From a checkpoint of a small transformer trained on Wikipedia.
Training: a variant of Adam for these matrices, 6919 steps.
Each number is 128 + 32 x the weight over the matrix's rms, rounded and kept within 0 to 255. Layers, rows and columns count from 0.

# layer 6 MLP up, 2304x576, rms 0.0516, rows 1884-1930, columns 360-431
[[154 123 121 171 159  95  96 147 119 171 110 104 117 133 192 150 145 103 123 184 131 148 111 172 103  49 132  67  95 101 160 131 170 122 146 103  97 100 138 170 147 155 108 103 149 121 149 107 110 104 104 159 149 155 148 167 154  44 111 106 102 126 159 157 153 115 173 103 127  90  91 139]
 [104 115 127  66 156 154 121  95 141  97 140 144 126 137 186 156  65 116 121  58 109 107 129 131 119  82 153  84 142  90 129 123 156  84 140 118 110 146 170 148 118  81 235 190 193 111 121 216 169 164 108 169 104 118 118 141 126 121 161 133 118 147 150 204 176 123  91 132 103  85 103 117]
 [ 95 170 139 162 126 121 139 112 115  60 154 104 103 112 125 125 139 122  49 121 108 160 147 157 126 150 146 126 134 104  54 111 109  51 120 121 135 149 126 111 128  80 138 141 135 113 152 114 145 141 136 157 105 114 114  64 104 199 156 147 153 153 196 112 133 173 139 125 118  85 122 121]
 [ 80  92 147 151 127 119 135 180 201  98 173 108  84 104 165  82  90 119 136  77 145 120 130 122 135 137 112 118 147 156 141 160 166  95  80  97 124 183  85 109 127 143  52 112 112 146 116 107 155 121 136 136 102 129 109 116 136 241 107 152  93 177 171 122 114 114 137 138 119 103 101 137]
 [106 113 111  75 139 131 152  86 104 116 123 128 104 196 102 149  91 104  76  53 141  81 152 122 155  81  91 113  81 168 178 119  94 102 182  84 135 177 116  93 137 144 172 126 188 107 140 141 129 198 113 138 103  75 169 147 136  69 128 119 141 125 125 128 131 142 111 119 124 111 115 111]
 [ 67  76 150  94 142  73 185 145 107 111 190 108 155 130 150 121 137 142 115  80 124 117  90 121 156 123 168 182 120 176  94  81 140 157 139 107  93 156 158 116 126  91 144 135 122 159 141 175 126 122 152  90 144 120 125 150  89 128  97  97 160 115 111 164 148 123 149  88 156  82  92 142]
 [ 82 173  83 119  76 158 150 111 178 129 144 134 155 180 129 127  90 128  98 104  97 123 147 152 107 134 159  85  90 170  98 157 143  80 111  99  89 136 100 134  82  98 105 144  85 124 146 168 102 105  87 106 123 122 152 122 149 105 132 160 120  96 104 116  68  89 123 162  98 120 157 131]
 [ 66 105 110 117 115  93 141 163 143 117 149 126 119 121 200 140 177 113 137 133 175 108 134 102  94 100 121  81 180 118 122 105 159 112 150 111 103  97  96 189  41 141 147  95 180 182  97 147  99 144  60  59 168 167  89 174 135  93 174 113 121 138 172 123 117  96 149 130 159 103 132 178]
 [ 74 162 100 143  98 143 166 168 103 107 151  73 151 140 145  96  99 127 132  88 158 132 122 168 122  99 116 132  85 171 146  94 168 141  90 140 114 131 111 131  80 105 157 145 174 162 151  94  73 173  86 141 127  63 125 164 167  90 174 146 120 138 190 110 177 166  72 146  95  75 135 125]
 [ 66 190 146 125 156 133 154 140  86  82 109 125 174 101  89  93 112 109 123 102  95 142 155 165 130 125 112 134 147 150  63  99 105  96 153 145  85 131  91  53 124  68  76 150 204 168 143 139  75 154 136 127 119 154 148 161 131 194 132  65 131 127 159 128 116  99 121  89 118 131  98 158]
 [ 90 166 143  92 147  90 174 101 206 157 113 144 146 140 133 121  83 112 109 119 133 116 119 142 120 159 122 150  89  82 116  74 168 140 100 124 165 162 146 187  98  71 119  98 148 163 112 112 139  91  43 154 144 143 126 164 125 129 196 150  97 122  46 151 160 105  93  83  84 156 119 164]
 [130 127 168 156 108 119 150 150 108 119 151  88 157 172 155 116 172 164 171 102 171 136 144 141 114 103 140 141 121 120 102 110 118 105 101 129 109 170  63 138 174 143 144 120 160 119 147 122 152  98 138 158  70 178  90 173  86 124 142 117 109 142 150 132 144 186 131  87 145  64 124 160]
 [109 152 160  54 144 171 176 129 205 119  78 161 111 137 123 106 122 148 118  81  77 142 125 181 102 141 135  84 148  99 114 139 128 137 161  90 142  91 142  90 181 132 147 148 141 121 141 121 169 118 127 131  81 125 169 151 208  86 133 151  59 134 111  95 145 152 127  97 139  67 100 106]
 [111 141  53 123 183  76 170 122 132 131  95 107 146  81  72 165 135 105 146 117 127 120 117 132 127 151  99 115 113 175 104 131 137 157 120 136 155 116 164 123 111 136 161  78 170  96 125 120  74 111 148 110 118 183 187 125 147 166 110 117 104  64 116 107 157 140 114 125  69  90 170 119]
 [ 96 141 110  83 121 177 133 153 123 109 120 126  94  88 163 149  75 138 134  79 119 103 111 132  93 128  67 149 126 129  92 160 126  75 133  53 132 124 108 159 104  81  79  90  99 129 152 153 155  87 134 108  70 103 175 153 112 124 106 168 101 115 177 121 121 100 114 186 112  77 172 154]
 [141 177 164 144 143 141 158 100 140  63 129 114 185 120 139 147 132  86 124 162  89  90 131 199 103 147  65  88  89  88 175  93 168 130  85  99 104 160  83 115  73 159  95 106 118 155  66 112 104 123 102  29  91  70  31 158 133 158 166  81 125 176 127 123 194 123 149 140  26 127 159 155]
 [142 162 170 106 145 134 203 146 124 150 123 116 160 112 133 142 167 108 165 141 137 153 101 109 108 112 122 195 122 108  83 145 123 111  51 119 134 149 133 157 150 153  72 118 119 103 131 113 114 146 131 117 114 140 142 171  92 118 129 149  95 105 138 120 150 139  83  91  92 100 162 143]
 [ 76 120 122 128 135 121 108 113 133 202 147 131 174 151 156 113 187 167  79 117 138 127 105 104 109  90 121 182 107 156 143 145 126 121 141  77  88  84 175 107 141 145  91 102 137 140 132 159 105 114 191  77 157 108  62 154 157 106 126 150 121 129 152  55 181 118 147  88 119 147 124  93]
 [162 108 100 133 120 146 146  66 139 144 133 148 109 163  97 120 148  94 182 173 156  82 132 141 105  61 142 108 127 105  78  90 131 135 151  99  84 148 145 112  98 149 143 132 189 176  95 123 156 169 158 113 175 165 176 126 116 151 142 129 131 115 115 138 117  94 131 108  96 116 152 131]
 [137 144 145  67 158  99 115 179 144  93 108 168 183 180 111  63 137 167 133 171 136  75 121 102 117 119 177 127 172 142  99  90 151  60 126 139 113 120  97 137 114 226  86 220 165  94 122  54 156 159 123 108 110 122 145 174 154 186 175  90 108 116 143 136 161 106 154 150 160 137 174 151]
 [127  93  68 119 153 100 130 143 149  90 153 121 182 106 161 154 133  95 116 162 122 127 111 121 165 156  92 142 146 101 120  83 104 121 215 120 127 160 120 148  48 185 133 101 160 156 140 156 110 147 113 112 162  77 136 150 160 129 112 113 129  92 170 154 136 180  83  99 133 147  66 228]
 [ 96 107 155 132 181 138 101 201 115 119 148 123 143 118 135 170 129 135  97 104 109  76  88 129 103 198  97 152 147 231 129 100  74  95  91 127 107 112 133  93 121 155 107 169 145 134 132  74 114 110 115  79  67 129 118 118 113 155 168  45  86 175  89  75 122 127 110 108 179 140 164 114]
 [120 142 115 143 166 136 182 105  77  91  94 162 151 164 200 114 178 136 130 130  88 171 130 106 119  57 113 109 151 136 137 151 177 142 109  62 112 156 100 132 107 123  44 166 152 148 130 113  73 139  92 167 159 152 129 142 168 134 143 172  92 169  66 124 119 113 139 103 168 129 117 101]
 [101 128 136 127 140 112 179 130 120  54 170 115 186 124 116 140 135  95 105 122 138  94 121 165 133 174 131 136 119 203 105 151 142 165 122 117  84 126 105 172 162 156 119 105 150 146 102  95 152 138  79 101 137 165 100 138 130 110 129 118 165 122 110 151  89 147 160  53  83 100 164 167]
 [116  41 151  75 120 122 140 122 133 149  75 164 110 110 137 151 104 155 134  25 127 124 118  83 131 128 158  89 150  91 104  90 158 133  90 103  24 139 156 146 163 112 147  90 167 132 129  76  99  98 131  90 164  83 152 128 146  94 129 128 116  93 124 166  98 125 139  76 138 160 155 106]
 [106 110 103 132 162 124 142  84 132  93 120 126 131 131  77  89  73 170 176 214 112 111 123 215 135 185 118 159 181 127 121  74  79 152 161  89  54 121  82 142 145 142 144 181 201 104 136  56 191 132 165  13  94 120 146 111 118 101 132  66 121  95 160 114 136 160  88 101 124 128 117 143]
 [124 120  95 133 169 146 100 132 104  97  46 100 165 151 226 136  84 139 106 108 164 151  79 104  92 209 141  97  82 198 141 122 144 129 101 118 134 180 127 185 139 167 135 122 189 134 166 172  53 134 132 168 103 108 130 104 192 136 148 150 137 105  77 144 146 167 137 125 114  79 130 132]
 [144 147 160 120 117  67  93 127 102 121 139  89 135 119 157  96 107  82 109 197 129 150 127 156  78 117 118 163 143 173 125 124 103 125 158 108  99  73  92 127 104 172 108 173 101 184 122 126 163 122  74 152 152 123 106 193  99  67 138 133  83 140 130 149 140 161 142  88 197 128 142 120]
 [142  92 140 112 105 114 178 141 188 136 120 133 141 122 124 155  96  93  71 102 150 120  88 142 106 124  83 106 155 201 107  74  89  80 122 132 155 155  59 121 135 174  68 160 125 152  86 120 127 205  81 103 124 134 104 158 140  60 156 108 145 109 117 111 119 129 143 120 120 158 114 125]
 [102 148 115 155 100  95 175 136  93 157 106 121 120  88 151 115  75 179 105 146 127 105 125 115  78 102 163 137 129 131 155 127 212  89 127 142 110 108  86 171 134  88 140 145 136 154 113 137 150 176  91 138 102 161 132 133 118 101 139 111 132  99 129 122 116 114  69 151 118 120 108 161]
 [107 146 168 191 158 126 123  79 117 106 161 142 149 147 126 103 158 121 151 167 119 117  55 130  62 139 122 136 119  93  75 127 131 103 120  76  71 124  88 109 149  53 136 149 120 214  75  82 129  64  55 117 143 154 111  88 140 138 158 129 121  48 128 116 116 156 114  93 157  64 117 156]
 [ 78 134 115  73 155 134 140 190  90  86 141 141 114  88 130 150 155 128  93 169 117 130 145 192 162  78 130 178 126 113 167 117 127 152 157 124  96 129 146 182 106 134 114 159  88 146  76 119 177 112 160  73 171 153 122 150 159 192 156  87 115 116 110 180 185 144 145 113 107 127 162 177]
 [123 153 161 105 139 121 101 104 118 175 181  81 144 144 165 114  93 162 118 103 177 138 160 155 141 119 131 170 109 111 112 115 127 103 120 132 102 115  90  90 102  88 118 182 101 162  72 132 153 162 143 144 175 141  83 176 101 112 185 129 126  80 131 134 151 115 133 113  95 148 194 125]
 [136  76 135 177 176 133 177  94 146 130 198  99 127 102 148 123  96 118 146 157  82 109 129  97 123 114 148 101  85 177 159 107  70 129  87 140 167 135 127 155 175 120 131  97 100 155  91 150 102 155 168 114 191 160  99 175 108  67 127 116  48 136 148 128  76 129 119 115 179 101 171 119]
 [131  73  59 137 112 123 130 130 167 132 104 102 105 149 167 195 138  78 146 159 114 111  91 148  79 181  68 198 181 179 128 155 110 103  85 136  86  94  91 168 156 121 126 134 142 105 115 113 179 145 188 146 107 114 121 102  99 158 117  68 151  97 138 135  99 136 141 110 157 145 135 103]
 [ 74 149 107 128 171  83 160 129 172 123 157  87 143 118 167 124 127 122 134 102 112  95 109 108  63  55 154 174 138 145 193 112 199 159  90 154  90 150 135 127 124  93 212 124 137 134 124 150  94 112  85 151 115 176 130 117 149 140 135 146 123 144 169 100 153 110 121 114 185 107  73 102]
 [130 138 112  69  92 112 148  68 126 173  87  70 121 141 142 110 121 127 190 164 127 151  98  75 106 137 158 159 125 123  78 164 131 158 138  81 114 107 134 120 134 143 171 172 166 166  93 115 153 149  72 115 155 118 131 167 131 126 116 113  65 136  80 144 195 143 108  86 114 123  98 145]
 [107 156 150 198  99 121 133 155 109 141 129 156 144 125  91 152 178 134 165 101  73  77  92 132 169 100  76 138 152 120 115 155 114 114 124 142 102 135 100 105 157 108 114 135 135 139 117 131  75 141 113 158 136 185 122 110 112 152 134  85 130 192 127 137 100 169 147 120 189  70 105 127]
 [ 95 157  85  99 130 172 129 145  90 167  86 148 132 163 184 182  85 126 172 160 134 206 175 169 107 131 133 126 166 137  86 121 190  98 172 111 134 101  80 103 133  96 233 155  86 130  73 161 137 102  66 100 112 118 115 177 109 131 130  99 114 155 155  84 126 107 210 177  73 119 124 193]
 [ 71 173 135  95 170  73 190  87 123 108 131 121 138 116 131  82 184 176 108 130 151 113 117  99 108 113  76  64 170 124  72 125 108 101 130 121 120  88 114 130 114 131  95  94 121 117 104 146 179 123 117  51 122 133 109 122 151 113 183 118 120 111 145 159 176 122 143 188 196 159 149  99]
 [109 116 111 111 171 154 154 114 121  94 128 121 127 143 130 140 158  80  71 105 214 135  78 133 142 127 144 112 110 197  64 122 129  97 157 113  96 161 126 179 111 154  95 151  81 173 141 130 103 119 140 122 135  84 130 115 134 140 127 133 145  99 156 117 117  91 125 111 134 123 107 162]
 [ 81 120 121 128 143  87 184 147 174 143  77 145 166 158 104 183 143 180 116 149 158 143 118  71  86 147  94 136 230 153 118 127 138 120 138  71 141 119 125  78 195 127 153  98 149 132 162 165 162 107 173 139  87  65 137 153  98 120 123  94 109 110 105 151 136  92 181  78 145 191 152 171]
 [113 150  86 136 184 121 141 144 121 168  73 133 157  76 127 116 156  67 133 112 142 126 143 128 128  94 160 134 180 114 156 141 143 155 109 143 105 145 111 118  91 174 117 125  63 121 130 151 117 113 105  95  92 166  70 100  91  95 186  91 114 108 160 144 132 137  84  77  45 117 128 140]
 [ 97 139 157  90  97 182 163 181 187  94 156 190 142 139 117 144  73 117 128 107 171  97 133 142 113 160 125 127 126  97 163 163 174 129  77  74 136  90 132 119 112 126  66 106  81 121 147 122 203 141 122 102  69 124 179 107 147 142  95 107  86 136 151 141 123 155 152 123  94  58 227 140]
 [ 91 153 110  91 173 105 121 181  57 112 130 112 117  60 162 137 156 152 116  79 142 170 103 180 106 129  97 107 185 130 133 134 135 102 126 134 122 130 147 171 116 144 139 124 105 188 142 127  81 163 126 122 144 159 156 155 141  73 149 110  72  61 114 103 117 107 114 156 166 166 107 162]
 [118 121 129  96 175 141  70 163  93  82  72 131 191 117  79 138 158  83 108 110 159 165 102 127  82 174  59 168  98 113 126 173  78 111 122  77 117 151 120 108  92 105 114 170  80 122 121  79 112 126 139 117 115 130 134  89 135 156 161 130 126  58 139 159 111  90 101 155 123 119 113 165]
 [122  80 103 112 185 137  68  72  89 161 108 160 104 126 138 136 155 112 103 104  96 134 151  38  97 115 168 185  84 171 165  54 162  95  94 118 141 133 128 128 112 110 118 122  79 162 127 133 154  68 108 144 148 184 111 138 117 130 149  75 154 148 143 136 182 147  68 115 130  27 106 127]]
# layer 6 MLP down (transposed), 2304x576, rms 0.0468, rows 1884-1930, columns 360-431
[[117 104 144 135 125 130  97  99 118 127 136 162 191 108  77 133 105 122 113 135  90  62 109 138 123  82 205 124 155 188  72 106 135 133 138 114 142 119 127 146 147  87  72  95 135 127 142  53  73 120  70 135 116 153 139 113 120 110 164 173 133 134 183 157 136 164 149 128 106 145  84 139]
 [194 145 107 124 107 169 179 202 145 137 147 125 131  64 122 211 143 148 145 115 158 170 154 110  41  85 207 154  50  97  67 126 155 180 147 125 137  78 129 100 132 114 153 145 139 199 107 120 178 180 157 119  61 233 233 185 128 137  90  61 146  77  77 196 125 121 152 130 138 152 114 140]
 [135  77 114 103 110 145 190 137 141 208 119 128 141  88 140 134  78 141 199  96  81 100 110 117 153  89 155 102 188 125 142 105  56 132 148 119 113 143 123 134 128 130 138 132 116 102 110 184 176 155 105 139 100 137 186 125 106 109 131 132  64 108 150 113 148 107 113 193 129 125 177 113]
 [215 171 106 100  83 140 142 173 159 219 201  90 167 121 103 125  85  84 141  90 128 179 137 142 167 106 172 140  97 133  98  84 114  89 115  82 172 135 146 163 121 157 137 128 102  89 157 134 133 142 112 115  47 133 183 132 118  63 103  85 159 155 153 116 113 155  86  85  94 132 204 126]
 [151 158  61  91  94 116 173 119  94 215 124 119 119 135 127 112  93 103 107 118  78 156 140 158 106  84 130 137  75  94 213 126  86  91 172 201  82 173 155 120 169  85 164 145 179 134  89 130 121 166 164  92 155 118 141  93 133  64  80 148 140 117 123 141 153 184 111 110 134 160  76  72]
 [ 94 123 145 194  77  78  82 169 100  91  98 174 182  91  85  71  78 174 119 139 166  90 136 131  70 135 159 162 108  96 137 137 130 121 142 116 116 189 109 132 142 160 146  90 170 166 151 112  96 149 137 157 122  90 151 114 145 100  20 129 103 120 155 161  91 177 112  84 157 132 104 131]
 [136 150 111 138  81 148 144  66 162 129 190 145 180 125 102 110 155 137 177 124 132  91 114  73 149 144 143 130  93 134 172 117  74 148  74 158 155 172 160 128 170 121  90  83  98 115 111 192  72 168 112 131 135 110 143 122 169 152  36 125  91 167 106 123 126 155 122 119 114  87 124 158]
 [ 32 114 102 147  83 119  84 104 152 153 100  94 164  65 119  87 133 128  75 146 101 140 142 118 115 189 150 152 112 147 107 173 137 110  64 156 113 189  76 161  70  75  79  97  55 139 112 118 107 140 155 100  78 136 108 121 127 154 215 129 135 142  97 109 100 134 101 116 177  86  85 143]
 [156 129  92 192 217 127 126 133 101 122 109 130 151 168 141  88 150 140 104  79  86 117 118 139 169 166 106 168 124 135 120 172 110 129  68 144 152 161  94 116 110 150 143 140 126 164  87  82 113 151 104 150 140 141 128 128 127 108 155 139 124  80 213 136 151 109 133  94 132 108 115 143]
 [111  63 140 173  94 108 103 139 153 156 100 120 117 167 166 153 126 150 140 104 192 165  86  92 150  93 153 138 145 165 119 160 114 102 124 168 126 157 137 177 141 180 112 117 165 139 142 203 137  93 160 173 114 114  90 154 130 111 137 145 148 156 114  67 119  57 136 129  95 136 130  96]
 [117 140 167 139 107 160 122 170 149 199 148 167 111  54 166 130 140  78 182 158 101 142 139  86 101 148 116 137 136 147  90  80 125 117 136 167 130 112  89 144 169 118 110 123  67 134 135 124 141 126 138 149  80 124 113  78 141 101 175 172  97 140 162 167 148 127 131 108 145 163  95 152]
 [149  82 131 197 136 118 139 107 135  98 131 170 111 121 148 157  92 123 120 113 169 152 115 146 129 179 161 101 141 119 131  98 109 101  97 116 129 126 111 155 121 111  89 125 179  80 114 105 105 144 138 122 150  75 139 159 169 106 147 157 157  88 142 178  78  82 114 136 138 169 135 129]
 [184 167 185  77 131 155  96  58  75 144  80 153  95 163 157 182 163 133 114 129 123 150  48 171 110 117 154  90  87  77  99 172  73  93 149 116 158  48 173  35 113 159 184 122 133 118  68 124  97 111 184 129  98 133 148 137 192 149 118 145 154 118 139 111 119 105 209  88 111  88 129 117]
 [159 152  88 201  95  95 117 129 103 198 154 138 145 127 116 150 134  65 155  83  96 190 129  93 183  77 136  89 131  95 108  68 133 145 157 139 120  77 171 187 151 107 198 110 148 140  92  65  94  56 104 137 105 102 109  99  98 141 154 131 115 102 117 199 176 122 113 123 118  98  96 154]
 [109 152 127 102 126 118 146 135 128 126  83 177 112  66 123 114  76 166  94 111 135 136 134 119 174 123 177 129 121  62  97 140  86 148  36 129 119 195 155 151 133 122  99 121 106 142 149 120 139 161 102 122 147  86 140 149 148 100 102 160 105 139 117 147 157 128 132 146  85 215 155 116]
 [110  91  95 190 116 114  81 133 130 106 109 174 143 120 125 124  97 185 167 143 132 163 166 177 103 143 163 151 124  64 146 147 175 137 128 211 172 157  49 112 128  88 137 162  86 162 125 178 135 111  99 169 175 185  99 175 108 112 124 142 145 163 203 121 128 157 103 119 168 124 153 112]
 [150 124  98 165 141 108 128 107 173 180 162 148 166 131 110 168 144 176  72 118  66 147 151 125 216  96 141 123 111 159 127 118  78 134 174 148 104 116  75 149 162 102 146  91 102 147 123 133 115  96 123  94 118 135 115 150 145 114 143 103 121 140 171 164 126  98 135 115 152 158  89  79]
 [ 85  62 124 122 142 113 155 205 115  95 135 164  51  82  89 130  90 171  79 176 131 174  89 147 157 156 162 118  99 113 177 119  63  92 145  79 149  75 179 111 111 106  97  97 105 104 101  98 117  87 117 100 154 123 129 165 158  74 129 135 154 156 109  94 121 202 214 127  95 123 156 113]
 [142  82 128  92 166  99 120 163 130 105 100 188 143 135  81 175  88 127 132 173 108  69  93 150  78 176 127 128 122 110 169 117 151 181 101 146 150  70 175 128 126  96 115 185  91  89 148 100 137  87 132 182 125 154 167  85 121 130 104  89 162 149 117 156 117 122 121  95 147 124 148 102]
 [167 134 152  94 161 104 131 114  85  95 175 139 120 125 109 101 157 146  74 121 183  71 172 167 123  73 109 147 157 191 123 130  96 123 158 142 129 115 142 135 169 177 180  80 120 124  85  48 138 145  93 139 102 125 153 108 196  82  98 147 134  99 171 126 138 113 152  90 166 125 183 119]
 [132 110  91  96 108  88 129 136 124 121 125 119 138 150  84 154 148 143 139 128 131 149 101  96 152  72 100 161 134 101  97  86 116 105 107 172 140 162 130 192 142 110 142  92 127  85 160 146  93 167 130  91 157  79 144 123 170  81  32 103 113 105 176  84 122  61 153 174  82 142  92  81]
 [135 116  88  97 188 103 168 143 111 108 175 148 110 162  95 120 146 145 122  71 132 148 127 168 136 134 109 198 142 147 212 166 119 150 123 149  85 114 157  56 113  77  76 126  90 108 125 145 162 173 136 116 105 144  93  96 162 184  88 111 155 148 118 134 153 206 109 127 133 127 106  84]
 [110 124 122 203  44 129  97  93 161 136 119 105 145 133 134 139  70 226 121 124  98 151 172  88 153 120 139 154 151 171 121 132 104 100 136 111 121 136 115 142  83 152  66  91  59 105 125 198 124 113 114 167 109 162 149 179 121 144 146 165 106  90 131 138 144 130 148 191 112 143  76 102]
 [140  92 187 101 105  86 149 162 115  86 173 137 124 102 119 112 144  78 162 152  90 121 185 117  98 190 189 141 171 107 135 152 127 108 147  67 182 126 151 161 143 168 121  98 123  87  90 155  96  96 128 125 159 141  96 140 116  89  75 140 127 187 103 182 127 115 109 113 104 145 151 160]
 [172  99 151 142  60 124 121 162 150 131  85 109 122  60 117 180 145  96 123 115 144 203  89 183 162 115  89 113  86  94 137 165  92 182  95 159 151 139 125 132 124 112 100 128 144  80 162 172 159 141 107 159 118 157 175 141  93 130  77 126 136 147 166 142 146 140 112 107 121 160  75  72]
 [108  54 164  79 135 129 129  79 196 104  75 129 187  91 136 108 103 166 141 114 140 109 123 148 144 117 117 112 107 147 104  73 163 123 178  88 103 106 108 113 168  95 145 131 120 111 140 158 124 109 142  86 131 163 101 134 144 139 159 130 170  69 174 187 159 118 175 105 125 129 152 101]
 [142 146  63 100 150  69 114 147 141 135 153 116 110 109 111  84 137 169 152 118  99 154 113  98 200  91 131 178  96 152 110 158 109 126 158  95  84 142 107  96 131  98 165 157 107 143 138 167 143  77 102 155 150 116 129 136 160 163 159  73 155 161 112 176 124 126 159 124 127 119 153  96]
 [158 137 117 158  76 102  97 148 142 103  89 152 164 119  84 143 129 122 144 141 116 126  92 138 139 127 150 148 132 129 170 164  84 124 189 115 135 103 172 182 133 134 108 115  94  76  81 103 160  69 102 180  79 142  78 116 106 160 178 143 101 139 126 101  86  99 134 114 116 129  65 113]
 [122 141 157  97 145 142  93  85 135 139 115 139 152  94 112 136 106 162  75  64 173 139  98 139 148 149 137 129 113 130 124 122  72 102  94  84 141 141  96  99 133  85 151 170 164 107 117 120 147 154 125 160 165  99 147 202 144 129 143 166 152 115  88  87 110 163 155  90 105 141 144  94]
 [ 95 164 110 172 143 129  70 202 209 100 129  91 176 196 117 148 127 133  83  92  81  92 149 167 187 143 137 152  96 137 113  86 175 101 116 113 118  93 101 108 151 141 160 130 140  90  79 126 162  55 113 121 151 153 111 177  83 197 120 114  83 142  49 146 171 125 137 140 133 171  62 161]
 [120 154 139 140 200 147 240  91 102 125 116 105 176 167 134 160 175 174 145 178 138 121  89  72  80 139 167 155 134 146 180 145 148 103 180 140  80 177 161 177 132 139 121  85 125 159 152 141  55  84  54  46 112 167 131  79  89 111 100 127 186 101  98 139 157 125  99  86 138  74 127 171]
 [109 106 136 156 140  65 105  98  67 129 119 123  86 180 150  95 176 108  88 164  79  51 129  96 125  80 153 166  89 134  99 137 152 109 174 116 169 105 115 122 140 117  96 119 147 159 157  58 156 130 155  94 175 157 131 149 155 135  94 172 114 106 164 171 102 157  99 174 108 138 107 101]
 [176 155 180 152 178  80 134  54  65  73 167 138 105 157 173 113 116  97  87 143 118 127 169  87 173 159 182 171 139 126 170 117 180 141 147 172 123 189 179  93 148 121 171 131 150 104 125 123 129 125  92  96 136 118  77 167 142 111 155 156 130  91 147 190  79 176 137 156 100 107 161 145]
 [122  69 167 142 115 125 180 151 182 148 167 184 203 106 166  95 113 122 204 174  82 121  69  58 134  79 142 110 107 173 132 158 139 152 152 159 143 139 197  39 127 131 114 136  99 150 125  93 143 147 122 154 173  94  89 169 130 151 199 128 144 104 160 108 142  83 161 128 135  83 130  90]
 [102  77 146  47  98 142 101 113 102 109 100  64 140 143  75 114 145 109  81  88 154  60 177 133 118 174 126 155 157 131  93  83 211 173 112 147 139 112  72 105 204 145 126 131 112  82 137 122 137 171 140  75 140  94 121 159  91  69 110  94 114 122  97 160 156 161 125 117 129 176 141 104]
 [114 133 156 103  58  89 207 108 131 121 149 139  79  93 165 122 111 135 101  85  43 126 153 106 140 170 119 118 126 168 149 209  98 132  56 147  94 159 156 142 166 128 141 144 120 100  89 139 147 214  91 110  76 167 150 110  94 126 104 119 104 179 141 161 209 143 164 106 182 191 139 121]
 [127 133 173  82 142 136 190 163  96 142 139  58 114  95 156 118  58 138 122 155 170 101 134 113  82 120 173 165 152 125 113 126 134 103 142 173 161 195 126 132 155 150 154 153 160 164  86 130  91 130 124 109 170 131 114 114 145 109 167 119 113 125 151  80 153 128 155 119  79 130  77 165]
 [110 170 104 116 165 178 115 113 127  96 129 170 170 116 165 128 144  60  36 130 119 118 134  83 105 143 145 119  66 142 134  88 137 147 101 151  95 132 146 112 152 170 144 135 147 141 133 147 133  86  89 134 152 140 142 131 139 137 168  90 156  81 154 104 147 106 112 148 116 155 116 146]
 [151 161  83 159 149 183 130 105 119 148 186 161 106 100 174 208  98  94 215 163 172 128 203 213 108 155  94  96 113  94  48 130 120 109 129 136  83 139 158  81 166 158 159 140 144 125 158 137 183  88 140 121 105 150 122 146 139 158 127 137  94 109 150 163 138 159 166 143 152 121 132  90]
 [116 118 158 143 147 141 166 167 147 120  89  81 100 168 100 122 144 129  80 106 125  71 110 141  87 117 112  96 114 143 120 165 127 130 106 173 164 183 105 132 122 128 113 135 123 155 101  66  95 232 158 125 157 100 136  94 208  61 204 167 187 141 127 111 150 119  73 113 102 115 177 117]
 [ 78 123  83 126 113 117  83 156 159 126 138 110 142 109 111 154 138 169 143 133 156 144 158 112 146 116 181 121 133 132 129 113 106 165 108 120 129 143 130 128  88  80 123  98 100 150  96 141 126 139 113  91 111 130 109 117 111 109   0 169  75 123 113 132 127 148 123 129 149 125 151 166]
 [ 85 154 117 133 164 146  87 189 171 116  93 177 125 109 125  96 208 112 110 117 125 198 137 119 146 169 172 177 171 125 168 184 150 119 100 196  92 121 183 130  52 106 122 181  88 130  90  73 162 170  97 143 122  87 119  46 158 163 120 145  86 147 116 147 131 147  90  98 144 110 154 181]
 [128 122 139 157 121 166 140 161 142 180 104 142 121 112 146 111 142  89 155 134 171 115 100 157 103 109 119 114 140 142  90 107 139 158 187 143 141 152 162  97 152 151 147 116  83  75 155 114 118 137 156 100  92  83 167 146 126 110  93 144 101 113 160 144 138 148 162 113 106 131  67 148]
 [116 140 145 128  90 175 124 106 141  91 154 161 145  68 132 136  77 125 144 126 135  83 148 100 139 100 165 110 120 171  85  57 159 146 193 119 144 113 104 101 156 109 162 121 119 108 141 100 127 135 131 142  86 134 187 131 142 150  72 113 117 137 143 139 140 108  93 148 146 116 130 115]
 [128 127 135 161  76 133 176 138 155  70 127 178 128  99  72 108 140 164 139 162 113 139 108  87 109 134 142 145 146 168 138 111 132 172 152 158 109 154 150  91 154 121 122  62 138 103 113 130 139 118 153 101  99 131 122 123 134 153 110 153 121 168 150 157 148 151 182 133 131 136 132 122]
 [125 137 140 142 115 107 158  79 107 160 161  82 117 111 142 109 150 167 110 128  96 119 138  90 229 120 149 128 137 108 127 141 137 178 126 133  65 111 113 158 135 137 142 148 157 129 113 145 126 104 120 125 128 132 159 147 139  74  85 133 154 123 115 155 107 133 129 148 159 136 123 125]
 [ 91 125 140 125 134 187 106 132 124 137 111 179  60 105 100  86  89 163 139 115  62 105 119 107  98  92 105  91 100 133  78 163 162 145 182  71 152 128 111 197 140 134 154 182  92 154 156 140 124  98 112  79 128  64 131  49  88 158 124  88 108 155 162 128 163 133 140 108 156 125 124  80]]